From a checkpoint of a small transformer trained on Wikipedia: 2 heads of 128, a variant of SOAP for these matrices.
Each number is 128 + 32 x the weight over its row's rms, rounded and kept within 0 to 255. Layers, rows and columns count from 0. Numbers have three digits each. The size before them is the row's rms in percent of the matrix's.

# layer 2 MLP up, 1344x256, rms 0.0733, rows 1199-1217, columns 0-255
103:130100140121129095136157137123170129058076155159132138123117114128124079154120093130107113145103122134174092127116120127150220140122125095087166156107094113148127181076157090092151127110166036089104163145066118113082106136153126078145129103070088100126093112105109079116120163143092110159120138165120082067110121095200086167181158128123098079135147167182145116101099103156085123163125074164176158111150165058104122170088118108132105141134114108168164150128188204089084083168129104116154105160143116153118093115156135166106131211126125111148171096126063133173097164142122132093169106086112136104054089095052126134134097150134123151137134092139188202166094137151090107168122144136137122126165069148194105104084100110138164067111108111160106165140122114097187144158100130
104:133140059138140180120162156133194118077122062066139134192110207123156115122105175158097054104062164153129117137131112187143130131138134104176147146129120123116110129134110155156102118184080120169129096082150110127083115102145121079155112208149153078107105103134127133187139124146091077091173137141110179147088167129139095089129109141134168166147095123118164122133164079144135175138169111101129114061091135150142122150074162128066200133120130127119131177106092099110126134106090151149102096145175124089086171160181151190133154178116092200114096124123171129099107148138157145160150110105188142172199110114143198114128172174149134128147130097154151147147154152160174148123169162168117189112141089137129111072104119128138175180118083062061130110117104118115122114194143095
108:118142135151090093094114115078120135120148142101161165138121113120136129121155155126101099095140195131099115160131101130117133119162117103157095157083147141088166138099104151158126132081076081078162158100174077102130144095131098224205175192131168103128145150092152195138108144133070146060107097136173200123121153151189081119155128076125148098095184093103120132144132131144130117067130157134197121081177141138119074088150115144160125092134142073108151172157148104073128131123134178129150097115113124078121161121194201157072149134146126051114149079183147130118125106153176126131137179089121173135199105142054103078118169174158125141146170152116156050146130153114103159174174124105126107122111095147092155139183117126114105139106139086062071098110128111145124113132162087
099:135153189170106082172110148111143080163168146089129188091121111112077133122124156115141080147169128176134173091088177186079123116108106082069079088044123108136211140125109180168140084112052147077124067144144129122120131127123183108156156175164146140119182120122124160128098093114118134087193118132150097167100144099117128152141120094082144169153129093135164128120201107146131079088172124169070129177162169087078121134108098158156087193243131129124101098081129113117103116111063125133111159103137097108128102085101153106127140133136153095166135168118187130115119128169125119104172054167185137076120136112117142142127113129150109098111138129116149127173099184092147115119150119093119163159145138179091162137119184093138148116132121088168084076116084148149142128153122081
109:069139105136019136150115094132134174095106139090119141187099181158138130173126126151137161117069105125099131091132149105144150097140141140134111082080097134195149089155096111079115144119169111153142119086146122143144152130137088113115124099172128163119186117166121150089093109143193098074146169104080106103123158098109111186067107133122091118110206118189136084116098000076110161187157168092153146085121110061150185151107071091127117131119083156159136105149185159111117183154164098147154090168143142133141158103131121146083159133137159117117142148118118118132151081121162120132158148143061122125144115081157116121153117143167142153135098131084116131109135110113124112176086117124069118112170135209087077105092181075114129141126109150199113145183099126193164088132123131
095:104135109099152136120162105112127099067112144120096084153120121154123113085189146130149177082153100139149147131107164154112118080127112119148121082086108156114102156102129139124136198146173167150110073113164119107202109169135154131093099121102090113155102137157142176116160158154157137094112116103189169169171158137177188123107168132144160115133112161189113066120100090201111095137206094175134109128109137120084124148125157133159075158127129099039099107149139090099114113131113122191144099063129108181101186125100119093148099174118081142099153145152135125091140146045130106115165138110140190099112122120111166063133120193132140136113073103094133161096089115086122213095100144074089182114185082109185143167125162170103074158141087193091081162124121153141122127143147083
102:110145118119113057131074172110121099243118115073159157126186124123130120123116138129111087119094099156160129099130077180140123109103156143097070108144125133149120117129121099139073142109117115155109091097164120103163163071164173084095136148160158105134115091107150098144157110181129140144072165139134076082058079076121098212171144133116116141085113170148139154083147123156177151180060128136093113098139127102107122097126133202154123179127173156171134103127126052094162099121144142067119097126118124124173115143132131158164154107127105155119150120141181068132114143085165136082106101126129127163137157155061131146146074124084102144099115129106106103179094064133133115138156123162090108172038121102140141060106054176124146121170055107121135122078168086129110095171093164
095:091096112099234113108101076097195079090090135067132132127226063192131093170185096113124172118150166124134143121132175085093107088154076082117110132146118079119128177092125074128123146162135129153166125122122106137108145096155119088110132175130098084166165016098141071117153116159151082147132153150163158115104131105103137055090112112118085153128073070188176133164095159159145122168118098155080148139146108156110117148140137069108085179134164106148155133114148098166127113073147086128157140101079146139154174115125118127153079138088123147122186135103105085111109166127169156102150135090144140159166170083115193113149129107156157145211167116102092129117067104114128133084141166109130092143169094134114182147103118172119088107114132120120101169116134112168129117113128114
091:087106106038081171164151064062176150121115178190140186188136082139109078111125150132155125094128160089190142119132092186118149146127095134128109160168111140157088103177101100104106156164089172114145075164083120142170171053156114145126118126105123139104112111148128162083135124095104085120127132066166147126163158147120136092078199096152109125113159118144109107104091129097148085120132151169109121092125127074214183164144097109147109112170101154088094110127112138134203121168126162128128140099117115155117179190139069091093074136176152101098157134176117115082102117132104120171089084095106136153170148157092076111114140089119158113146145151170087131082151083121153115113121117124122121147160152140161171157143082106142075114143135143146213119119074066184130103156089081
094:124119183088101183141143137127090176088100137202114096110153143131133070166068124135138087117170120167123144103154149150129106118149161160120103123135090088105174084108113152114128094138059100162139115091109149136109089122141145151116057112161138160117110157133134085107162136119129102092155148088123104115147109094094130083158134150081151149154071072139048102143122175173106109131159129117144137148137091114173157168084128092181098112221078084121136139155112133120156101133088085127178190138100128082159105138140081161118124126104134136101108078129078172095160165147112136131103198130143099144143158093170118153070110152143081146098144099131142116087161144143165171107146154154072202123230157164090153079225181174137124090070133121104086150122137102140181149185176125
099:124204145157159092156161154157105143135149093134148116159084145115189159160143136131114134075138146205135124146059090085126107092135155114175152107123130104144130119120150079085083145093115125115205151121119113100127115153160107099109189161183116144170193090101154192090077147137146080132125131150138091104160087135119162144141126129197157119143178163161118114102162124143091140150092143092121101133102127097140094071142145074171145140172160111158148130145167171207137174112166044094155128123159177151163145116121130137098094146179117095142112141084125155122141160156200083200133157069130133073100126141090123192135135091145121081163150122149147151129099144103176121125110089085130156095114183132133146111153090078145082151076145056119107077052187112131161132181177150
099:101178089158120126124088135108116159120053084139094115179159127145144172104064117119150121135134149113184181100140229108111163173099164096112117105096113112107122100144116097154163183153111124140109115191183117099139108063109111179170140142156145124124105107176134098122239152092128136124122137149165215088118077138130112093108133128113129113129112146192114115117109128116207168159097089129076062145122154140125075124146108060170161120110129141101152163141164101120119111145117218142122138125110144110123083108119107119063143167131145146093146174219118099194135091105117122151111089125154166128163133105102144062130124158116125123127127136179058154109123168113168132103131120148170138147108078099113162135161167113117096148208131105094168140057178108159131116194149105
106:050157068143085145132102091117146073144150122126196060095101172128170136066140108182122151132125136130136146155082081114129103096134117095106141113141120157117120079087097141091134114111123118143140088137126096172127106111117125137198172157154114128086124144086141100122121146123123081149124095079137174161148109152150111064103106135139182123141126141131121224148088096100126156150088173115111154131155183118128192144179145047099162135053092132102103180114155155082101179120130148137098029116165105084110127164133171192125172130108146139097148099136121128142162091087117117173093109175090085126139093175102116079068165160061186169096130109134126067141205143178167113138149102176132157117135128114143088095130094185107125139126099116133130142095103051117184121149101135
096:180130104135163130099127139104142112040069174183173136077060124156209136105125149116098141166080098103187112117167093163134077157165138148156130116151120090084160132193048138110102144157104113146183105101075115171180111085055165041131078137134142174092086105092159126145095119169166132097114129124133146114133073096108122072091084148161131075103152133150051107128115135127055177170120132084079075113181110134076149103133106111094154132136137162198153121150146116101094089110178148109160131097152127159107144171115107131123140158066152157100106125112155134117160132107156162112182167129158096126128121078135156102106173129099136097101136137196116143170082126113138089096111173087130128130129086106133131119204114129153098124122103093125143156140151122069121177158105117
103:166169145126120085143155148187104145152156109125109131141105158118109119117133123114160081082159101149130135159106129160175173145189133133053098182102132098100088122028108050114090080112100111119124117053175114155072160122120118133141149135128098141120101124096124175155140150143134127137095171131105108117181095114182135129072104148098112097183183186106091144100130137148130072145131131128140109141120100140120103110114144079160151189188157118122121097105134184097102162100170131120152071111079174115191134199149137107137107132100133124114120093158172127131117117123098164127196105096117120097180163081056062090135122102081132171146186118144220099135128155093102072125086200103127131154095118147099136112102125134086106101113167157091068168119118115068163092181190159
112:147093099106124128089158131083126133068198103154135106063094167177136145155085142177075134180128192116179176169135094142122116140150124090095093160133121150146119142145150153165128097164142127136111097138193156138212142132190121121153125147087181104102165156121065134135142167175115069184123092095154168158129104180139150098096168085159169116117186085132168116152115135148136105058068149101105141023137067066132166115109145153132151113111165129150170090171088138158098184134178134136143161152108170162152125081131202132196120101143147120136162128125145090121144158146133124142129128187181112141118071120109108089103104115159179134129156156114112110116075147095151140146161145165163119166121165140137157131135217140179110141122129135129215118090112135143170142085155122
103:160075194091096156131089130165137169121167127191087088125120093156114146118162118124155145121118115116142126168170119143109113146153149157081189134101125146117131135094115141089181211096127116116147088138120133132054183135121099091192119154093128102138138157095124131096152084112105076167148143115154135070165069145155097067159092179122208156096099095149167150122099160162121140115164136189128145078060093144152132148138063130160125093129158114123124115098121109121174165123130102135138155111063151143164160163152141156178123125115163180110123128144125077198150180146169149171114127135089146111139124062063136160163145126109133117151126118099140152130137125136104172142176164055108204068149175121135107137179104142144078201125134067145065153137147178143085170132108043
097:171105131131064149096117134105170107150095063165115143142138140133163175124135130143140131138166137142106119092115183142163122154137190125093105133116124132086169142131067141165110167039124129140169094089170136104180129098098089116144171149161168113147122117141209104106084127157197086125117117121142182100136152127123126166124157161152107162126107111112096141159167084175135129119144237113136137163131100122121138109133083121113141146186138059169158107093137077224101120095149174095136102100188149078168134090042159173110097098106198102115075127101096091083150052151098114112111146132160146089121090165117099122159098094095101100163125146137119099126083144146138104156062177116120148067061129105113147111101102101175111172101159111126130110171088140098192123152107166
095:087093156127152135117126123071142170176067123150189151175096154171081104118155134120068134134100102075127158105151119169117188120166118146120121157097151079147117136121100136124122142157067060110103114160092153126155138107077136138161110119116096158149171089164114102112056126151118118136087113166074129121117192090136076119150106091033123128185047105111101152171145165105113084158122123137097152189123126180166100119096115086203135171153164170156131157154090153135169139077118106130162123119109091091075139161096071055148129102124110127131161136118094155174176121129133180096127138137106124124115085132080135050098139153168164117182183136166105126110179152137137130107145212184153105165158182160084094100164113143131069152141113160076106145145087138099142149149103119
# layer 2 MLP down (transposed), 1344x256, rms 0.0632, rows 1199-1216, columns 0-255
109:087154126170121105125126134130123146089173126131164129064170186195134144061201125109125159165112154152071106122105188106088089109149117080108095101193060151155141099200095178168114155096109209153139133071103128112171145164135149120135094104115185145120124130188129132153101174175159142121116107112110109148140107134140103126134103178114117092083119089130127178135109180102142156110123154096107112115119091107110123076129064148138131149113101137111140116130130037144076151139130131187133160163110114146129074179162134158091123072178109127031082083117157131089111144149094120187091180124195129114129159120136108130117117135133144138099129192212127168163139105101183138113194165117110124082118107133181148167091117134105113089146136139146189087108145174133061129100158146
116:103112173062088122074124129083125151186079117127156110212157080109119113197155109141180135144235156107078120134171124146163070140116134157150105111157102089123158114184069083116184130072151152116159154196083113112134145118106151119178098148135142160120102117089157147103132143155173116130119159126112165101112140190092123128160148205223129057117130087117135132133125160116094110150101102104155130161155125133123171089148132120088154134108143132118091088138081113118098157102172085130104121175062154147112108140162097101131120110132154132123083123181116096133150078105138122170145160130143092103119103196067075124104147090074084183145144132159109167130148045128118122124093081124179109137141116188120189115135112154126145081153144147134088086143167075150135105061130101
116:108160145130146125083142151183129113180138183124133071113141120103107109174185110102169092145080103116137130141194060103091090194070129115076085058113145165157098167181131082115114139126111134160103117045147120092156110159146129072095157192152124163108075160137139155096182154148106109178138121148125118068087091111140133099137113175105126157109123139159174158126144102152163104176120150087111102088072125150179123166093127118115166086152082109135170112067081145173104125096060182067154111118127131142091114090159114126081135156125161117075126114106138106216145143116143147131113157158172145068150132095086165158168117170047183178143119124139134164110130076117124122131119156153087116129042153129163087147111197150156170114150130086145155098143131127090120116113134139
108:145110107113139178026163141067176138125125156087160163137166163167143099131207170118072105156113173124140122115116125071111162157088093120102143120128203138108134141096096113144105173191143158136091184114131112101134087126135137160119136144169140137129124171148140130120144127107172116149102152098133160124157097135159187101127175130102109156111116174153117121138111141079174130139118121155150129072110115181151149164086105145158131115147103156157110124164111179148071116142108120070122143115126132168089132107142108116137099107153073118130172160181061082107134129131112180146145142088070151164155175091116100077180080152179197212150066143184089148140082048167098155148088181095073112150103094127132143133100043122189092091156111115122157159061123115115084130101098105
101:098076155130111134122123199118242086086193144102169136074104096177104159116142126083143099190138178114138124115102151157134120085168115186128139110176112100132114094134145160138175053125093107143119112133090137126158145104105103151088167122119156068153128208111129136135142142089091169113091106194123082158121073141104225035116102105098092149213186140159130101165147198095129167113169132133139156145124133145125129124171141102108114126173157130182175149078100112083182130146131150120063113135125137118090152129133137123078151082188103167145129167124136108110083110106156129092124115164208112173166147148101153117141161083121161086116167143120099150144152165107118104093189080125094161153132077136116159154147124128141128129106131086185115176124127167144114118132125111
100:184078156181107129071067103121118148176125083150176199099125150092110170124105093136114109142105146123144123111109119144190126112121152135099128140157122141131121137128139148148160065118108117139129158164110124167110170119162137100139098121137170125123122131118112125128121151130141153192153142144149120063118108147068052120129124194154154118099152100124117159129124095058180102131096181041103138149128111184136148081136088098125108106104099170187134135078060143130144129121168115094166155177124142130113068172139167165102106097123233110132082107165130135104093102196066153133123101181066025119110097139152121195063121116104104080163163121171064080100177106139118087149159098146120127178118109132090143135158140174130167146132143055117070111089143099113139108105094134
091:127078144115167171129110110106121147066154188167051071095102146101142097107142133160132152172123156118141116141167105090149139174101084154181148122092164131120126155085119162108127089182130130083149174145110143140135086208110143215100166136100190133157186155086124110144110155107181077114119093131125165171216141157153168072113105178131136104167184089165127149156113130126097086145177103139220162185098119094205141174143168133119074104118125115137093107155121186109134181137143092201116174096146160098084142122119126138104131187127137108127123139099080148096131161154114139100132131135145128110125125146190101121163161113216182094105157118108168108124174164140127141155094142109113137098181134125137072179106141089122141154101152173136149114120112171138169169100169102
087:182125138143059149140103202152066143178135115164086106144034159102096193101055169156099076125114099156115117140136097148150163166116168138105166092128101167126123074147127169169115129114143153102025154120143151119148111132050116153142136135108159151153120242150103141115101118104113147079146107072073108166196165112140100188140112124099142100143160213096073154112139133112100141126131136113180141078089143139147168112173117163131120090142086174102067091112122142091098141164109154132101084137139084133104092135119138163105138102178146117121074144150168185148143103137102107128115141124144114102089121159150097160134114140077097168034100134160141129105142137161143122180129134095126209124087162118122080146176110092116121155126136162163135109141149133087156129152139177
092:182129168174204146155100157163096111107115087100107074083115126071134185128083136146126130199182144129121159123137139130167138107103197154060152115129147088123059152123170081137125153163102121101068156146173138148149124147093167115134118162109189113168076114141113117142100105157127108119090115153112143145109116136134115120120059204165112149083065129116133182171183121156153146178110129139118131147101104148079113128090135127045131165079144111130232131102112094080139147102142118128104118134129171119093056132105157167149089158114067178190137172088137180119144141171117147081093167188174132092068128124136123175124176172101202118133137080097160118118101123161101173126142128070101078094115087080148116130175156114120132124155165125085127141095141149137119137154120157
091:147124028160085099164086171158119169128161146143088135124127104073137133136115096139105115073050087167118128103067142086098175109090103143120161137140136124146106131155074113129188177156162137104165123114141157121097092120135084088119125091118136197165128148163133131146094101124123119181139129179124130126129209104084131144166111120139159142131138089181159121153085106107189166127136099095111123142070140110072094112105105090185157145121160068099113152192174122116156144150150149159134078139120076154090171095151132158045178113119128141105162145098129110116171039133103171084159109122152116131130130144121100167102112147151137111117125107108120099178076046128157088115138058136133134152050151164074093112129211153170139169116132106179126085072161070142106150115152128
099:126098098133089127091167106099134127141152083062115198102115113130107103135114148123141152114156167055159181128163148143120160112077121135084107147111145148096157126145119157087156197117190154162143128134087137079168129117115119097149084134113152137093085155143156076086112151129090185140116130113126153111107160098120124104109122089121095143103110157120123148118121122179107134050149130147185116136128131121081136103154188134088170114112107148085076124097149106059097093179144188131125194112098159116191094163113131107135129124103158142183107097166130128167118130087049147073107052158205128136161089158165094062073170133122175140106160089155094072097081083119124154201173126122170153144129130095119018097149121143187139126113080174086175155157111142124099099132114125
101:155098083093196113130205113144164119116158126122182148129129167106168114167136159129094111101101128204111115175106098139146093062132111140115109111112145162122089175125128130113080108079152139138181154070119114167063123170147162100059131100125146154159108091125153187139027089090120120136072122077128050133108154149100165149134098098156130150172109144121136132124110142159119126079151186140140185086106083061149203132129141140139097144086148138123109118053123134123177133160156079059148115143152101111130116155103153120123124091158111121174155084094074090148112163111159094141086110145134073164135091143144111206139149134153150073144128077132195119168094098088117101157163122105122172156142138105157185163123129116133163147077126158109086118141128138080127129024104111
105:160121099129102161131093111175137173137118111129116114117113099137119170135178107112101165127081149104143111152122164136038069096180057133115138157129148188118138089106111123148116121142166121119132074153130149183056126118184105087152170103148139064134126119100174140106122150144140211066084150110137127125144106095102134108110094108165126119104133139163107143149127113083126142102139148154100088149126106149107152154133134101145068090116112138114111167109169163083151082072124088148126137094194164158144182157129102150167126113105123073159072138142076191157181165096063146139173110133125139179138180087162175132179117103059148135252151131168085159125131189112109118167171132194056113076168140144079120119128059102106089125168140129136158176156148129128114128155104091
089:093137165157118084100080167142112120163110093038115135140080081154139097146178108074127148179164115204109094145144137115108141214145149170154094088123163111131185143114136140115150097120141119195105149178123127142146170146078067131070115102210130167123070109112089124136112192160123125094105141132133134105122140093072152182164151156169120086122161142120193095115144098120093115131087141100124162132141117139139148115095104150160112107155104147208132170164106172110124099163162069132085091128167084115142161145123151147162080123085138107124125099215079177091081102158147140118116130160138127177121136120066160139127116059110168167150172140130088116103154183135114080137079107039151121115122143085076110146126113100120098208096158178123140159127123154094133154168152138
105:191182135141146122124113076086117170122163087132114185125123173107136143125149128095117134116126115175136127148112126141108127141122119099116132114117177144128129156171127154128136128137177119139125073084086099088120094181090141135140105195100094165164173154150193166098066133086093106137097082160194139112081096123168118072103117152124103076117127085132121119082149160190087114183136126094106123176140151134083139164171122195141116117097139083157144101114161101090172117194160131149094156118078120132112149152145126131133120105032131155123117108115134150069116096117120185125060126127152161135108203137209094159142131108143042122173169165130184096053145143136164166103135088129130127146179134114139110090200167126145124153090070103112170181200175119100151106124066168
118:103162179124085154119146136219091126145139083130153147121128135149117081096075189171152171144091091160125112147146121112105107195143142132090128153168097189102159126121118149153134138126158154115101158121144144046123143154145133143139111079165143123135196069072100125174152177124148164129181114156173117203189114100122103136124141145078115090089114114106119155079185147145188102168151086124171131151108079120075140104094121111093145068093123151095188184045119151134143155091122124187153084070121097144103144172131156093152131110125137111133180164152166074128130165090148116173165109154169080090145176082101118165093128084190110166139147082124112167146135124102136191104131154158097154091114162139131188143159092133145080115115124117130128133117084183124047145125077121
104:151128139140128165142129153095059176118133110155185166166141129088168088166136156138166183100159122112042119114082089132130098117110145191190078097166129108103129133096102120129119090122039098126111151145142085135148183096140078128089127058109095173162153155159103161137081133148165107141111174110173101207098171114179137145158156114093124186170131178089106134096143095088146169138142161160137115110151114093096072143127121138080143133091087153078139173141141190164106169108097160099121099193140073120119150147112176092093120131092169116153110117091125111173159112103110128110103076085192143128191146122123122122098102147101114057126157136135125133078168119097109108147093070087172088126156139137142120125027112142140144123109132144178119133123180115079215126106116152
096:056154151101158153127105124180118130139133143077113162134129162128113094095128100053124135190086100162123116164130128100114114141152113134105082113162144107107167091144211161169060089161075123136113117108127133102133052132156145100131143182128106130168140165160079222115087116142095142145134103137165068092155126180090139133148119138108144186131147145169120115142126120117136136120160112139168141124107132096082094169131144123168111105144145132157077122135109136109152120182114146110080111159098156143128218086136141137130088049169079102132171126152103109169095129077072152128157082153156112152086143070158125140173180159162097130125100123039125088161176210144135142175108135130164123155138174128135133169168150161145087132196142210165081069120156211135115111144151141
# layer 2 MLP gate, 1344x256, rms 0.0733, rows 1200-1217, columns 0-255
106:161105157149059193144128123103139131108131064086133136210082112171118120115117186138155139083157106140148179105135084159155111113100091100178112117134141075131106126115108053109174215143121132066153139135110148101090158131150064072113132123168172139118065084175117111136097113143097088078177078160196129114091128153104096178104172184127126114194109084110150186120150165137144115154101136103125148087097093182129142109099129116133163095086112103132142156135087091027176136144123072139163135157102119128136121162155082080127149112172078094065070128063127140113089158123118140133185151109124086093088127156131123174166128142113131123135139147113142160184158093159131121149137143192115077093121108188158137105126134141082146132131102167139072132125177160115076154111154131
105:128147112114119160121157126133070100155118088123143164140065113136106159112183125065189155143101095067103139178112162112103134166076144116070144135128206152123127062078190124136119096117133144075131141095136115152073106148189129135166130154100122142146074153150136147155151106117076094156074131144206101138101133098156105141105097125088105144125117120041181098088178098120096160147131090130132118220169112113119111127077159111126105076094136097143103138160139112138057079158133110118163118087070094102175124182198138106169123084081156121181118081122129117108142114072163097103148129130156145094116090067074085114104077213127180117160187128155205105135159093177131085148144170145157127108107115142151130151118102158107190136139144144141160119140134101124124128081139125
099:116163108137174131125140212074103165071106120142141070166116102106142083105132200162121115155086194132152142111104114149106107074083126093168131103143153118092108133131100112081142201124097128189111156095142128137136190116157141172117172111079178135103105137106143126064113097121134188137157154142149121143155099148074123100100115109098139104116115126094161105135117121119145194136132106112158095085133072138123081175109152100125076111131112149117077173159158160094082135106145159103088136162082118159093175204126153144179199179150208103141122100099122080076143063086120137089127120104140067187135129123139099141084100111133205165149109090124199074136112060170107129120083143111086158133100187109165141120084147087097074110138131168123168128165103104089116139129106152
106:166159143077069215136106074097112161098112166121130148160177113089157101132111123170196173120150061180094142151146170118120159148141122129115113147136162125137170123060079083116184174188115104112145128091203100112165096123143104180167152117168144085107165071201129183154110131156119091134140081071128163152163098150169113157161125137124188100169093143150151098194144092128114096141127156032143167088106120118158125111151084146160149153109113162136157158121165121142103142093183128140118112126086104164191118107203116178116124105129131177141129161117167121152140155114143118143135127119097151094086131102143158130154139145137128070115102106165098115163104102088147092160165093142056081060155135109123113090112149056079108116177101136112110161169144066124111167125136171
094:118114130129137169095103121144196083152142122164120098081128147099156125120084144089143080153104094136121195094133123149108175117102117117161148181103102108133168136151141113157152137079117092073164153121122110075152147139084125119159139163096169143155194128138188074126032090151100157131141121105097156145187086143140135101205124114125082150138050096139168138132084174116097163106126147128179112102094136160118097151154126150117166146192108129093192126134182119106098156145097143152089096124053139164140140163149199133154159128140120088142116154122167184171088125196080091191109152099156158119131132134082118151132122131106155151197139134131161164223115135138099083135091080172153142108088154069084145129080083163129132111191114205152150179163072133161118130141147131
103:118086074194125109139070168069091113128147101143086120147183104115100143089150110082086143145138170184126117165137099113082114169091113186151118143121144135137097087115114140114156127162123087116135103094106088117131087168116144143123146032096151052173115117102115101102160167112206099083116104084131138085221104073189168124068106095100082193131105157132150144152107146118094100147083152181150160148116155098162089103137181134129110124140181144101139107093111167118092150157093121173173131105123143152145115059087147190090162134113162125157171136113098139174193133116079152115067154118152155089142144175154058122102129164163129110151120156080113109166177114144100112120149127111087097114080147128168087112103128177058131159123103098107169103145161177127137121095143176
090:123142130115129151128079127154112071098137106115085149115077151079056098126108147125129128092183099183122124158119106127130158138132127087170181084142170125161163165143122065185187156097081121049148145146137136106127122129122178109112156103088139139138134139181102197167187135140119144112142105141104049123178155131139139084084147137094112073116086174109091167098111150141067118177126140198111065081164184137176165087110076133135151162139153179108111139135156163105124087143116162144111054110113121148053128159150156150124122108173140064102138122153114143149084145146165113202134145081135105143087176134103105156136132120147105086098098118144117164109185101188153134126175165111127138110092128155106071141130135186141105094110086197132163158154194157085121138190112190
098:133141129146156199096072112088150104122142083119133142109153134110142143115106189112190149148095134125184144127103154118129131086058166140043184121168182147150151140120156115146157134109117103111113062129099148113085085133161118182108117123106098078157084126086133102148115126148107104129102084151129116150111127069152124063114091146147141126054090201118164206163165135103105199163130154173099107124107137105119128149126140113096068145077098076188199113105114082157110181147153144139114148146108088164062152180093118120129145171147116150150115159063169127112126128197115148037118146163136164150133189131084124132078148149147176108130105086105126140120119164158127155109134139083154077140094124069152190156146144124089066100161182142108098165075137151103137117187108125
095:117129124182154162140111196136134141107134119156117141145127132080137183129182165075103119131069087129100153114107109089121153108084076114145190152104153178118111118176107096116113151123211142124108142185152137093137119177130092097168193123144113172138125133158154137083133119157130131159118108169193112139126156143112084141157125100117111117121166115207189125132131084104187142112091145091101089130102136156123118083153098127113078151065207111098137181122151105142127162116172137102031123134098085197088183103097131080097182107152152113116166156089164098181149089146124127126172122080135169110120132124141121127138158179155189114173102106166133163113100065083133101115149068109134059138073145092155105156027134109145130168130140136208155080125171106114111116106108135
101:094168087098159117137112108124134170138146170126207062148193160148161183147119154124112104122144110165087127131083119092113112151123129117144102153127087151121077142085122115188123085132100114105144143144193103186112118119115148106143110156183178160134113131132144134135155116145176096147162144145136152147083103197177171128083055200133155132170100148105136117154139149124081161163033147139129165100154162123111094213104095126036135131155142112122168127161129140153165134131144078128075126091157147120131079113103117155123128125106106088101096170074093208106137150128147142158200152117121166069145168126108167120130137164095149046131120096127201092115146107114120130097108109167099067152111101119082194152166151174064157113126081120136105098085169110140153178127117189
100:108070121097133118128167148154144164085152082038154126073141032147188122111133073105069173100128085060086120158154160138097142147142132120097102167132142167097079117136131182176167129103166128112135132162131122129140147093129129169094135129086082068183098167112102167167091160063112102125107144099163156118114171187155141130138109046147125114144163141111112102146168170183130129121130198126174117117167094116115170077120158156144069115115193137087155160123100168200168096113168157064103169176115091121173148098168134091123137103157109158169159152157120121154090104170129065179191157104129174109137101184118111133127127116162174118128161139161203112180144144124113103110142146083144085107130152140122156128126101075121167161136086163132085155131138124115140105111117088
102:183083102110106134174113131079128109136096130144147136078140152106152114066150167170103085111093160128125130142165154120156153126122131126185147146046088120122081134100137207156149154103120105119135061093085147148155098124065176097104190113127097083091131107106119135142129123165180079134167090159127155112132106187200125131096086116168184154089099142085095129114190206142096155115174177092056143124134105144155153097126212100096144078098117109111137161166155104094088126136170166152117105151174076170092109109163108134132107136174134125171154083171109104145142129116139092084144151158123113113106135164149094148100134169136167167140172100099150123091161135146144135144065152160116135129054158131116150079132150215124155126099051134134108109166167141132136090057065146
097:150101096123092096117165119099141120094117159173165102107159131125154095117074114108066103106060088158168147154148135122106105087220124134170132174170086114080131106128071136088148130135115120101155072080178159166130124117137126122175120141152111173084181070077150139142149067142141104118143102088159128136152107088108137108075150131170116115125071152167102110093123179161075123119110177115089070090146087160123151081133120174127161150115153145111172000097144127137114119079102162121194116118134081148084089089083116162142181111124155120096150181096173089163193132079179098078176177147149076185127118122157133116107118092110113121138154140137121171132101109122125174137125180090157125178078120124179117108171137152137096140139110103175156167078133079132137095157148101
103:134097193143083121145140139107177141136134121152097102124133082139097101185132133187152144188111127119121119122184119121104169090105102100066097151141167071084096093114117062188044106087161127113107155108138132177133135058199167170081138081097154094113151079129089107151159154099114101172086148068065113120184143143091119086102136112142111130144152201127117155172111150115104158072103151117091148125077113119119164125107083114158105176158121128140216133110170149167121090118115153130152125157134159074207118113160113136109180129140139094087123157109145137207126161123122107117147120076067127143143100138092124115131129160216138158118114091084133208143128045108111080123143183096134085119129159165133159134100135120134112101140134129150047119130146156160070112143123139
105:154068093191096079129123173100093162137130170098104134116163108117087137148146148086098137131093083121146110117145112103154109090118075166177145149169116144178130170138090168138108090129182140120118122157086167125171162060147143106117132174118143106094186098160096102111111152166174165093098106121060088136147145107047163133123153156055128127083129114121130144106044087103121118141141148146092119128132118159105134137118151161146146174109116180148112179098105134107081146160154158128131129119101127180108094097122112138039196136112099121147139178084090129085107100108104119111098141170161110124113131168195172093120098077123100133130098185103073060106164158129068110193155156107197183180133153125127140145102158156078120146058078149142162142097106051179172090117132146
103:117181100140182128145128094128147077138072157133156115135161143093134130134102101129102140149162183155132135092080114155091150178153096077172107076174174127080173157157159110142077154132167144173182194127131130150103146107126112110155193194092131113126148084098184122107140125165144149092129079114073093127129090095176160087086116071135104113120144172114093133233138153108128139150067142137081080151105107125167120133145154073119119112126141131115141136112142096093135175119178153116136186144113188155138099128133106139093119133165079074166147073152165100120123112050138144113162096158145138161157066175140104112111194125124171114117052105152097115168085163159110097103146081099118134112097147141073173136212138158161141133108134131107095075139113039140141085124124189
107:115131132149147110113159148139113125118080147146154117114053161138174143122110122136167057189163188092125125117152102119170131098106118138163157135157170101142109172147089156085131161121161132156135080104134120103126123134077100131127162157136129096124119103078151059112203121066152062116128121146079148136143103103156138121135116135169129094117167132116122178092187152150141112037192120106168160129093098104175114118141111106049155112107082092122067116120144165095055182103142154127104126068098141100140101118116160103121150150163169185145097125207091142112108102098175083108154184201147109086121116150140130107110110159081099136155123088136147154126067192158141200107210101083091077166091129084153109118102157159139083112104131098149167089174103092110194103130138129
094:150049146112107159077159199106107156121029069110128127098094134140082090104093145142136189169087081063113131112122110184095147113138152102154133189171181184058140124186132076121159132159166126078148150137138103131143169096138143162146107059101123140113122082142160107174149066176131156126163140097119112195124139194152161166070083116146138105109168172106112110131107109102113142096178094090117173127110122083117110134126109129124098094116143144156115112117135106066123082123082143136127171086058140138082135142116117182130128125143044139155130142168130118071118134069138104086129050089119130155144116108154133162099134138068178160075127137103135173117167100154180149135141146115146144172155098143113117037125120113069113118119141161123162131115098157107127136166166179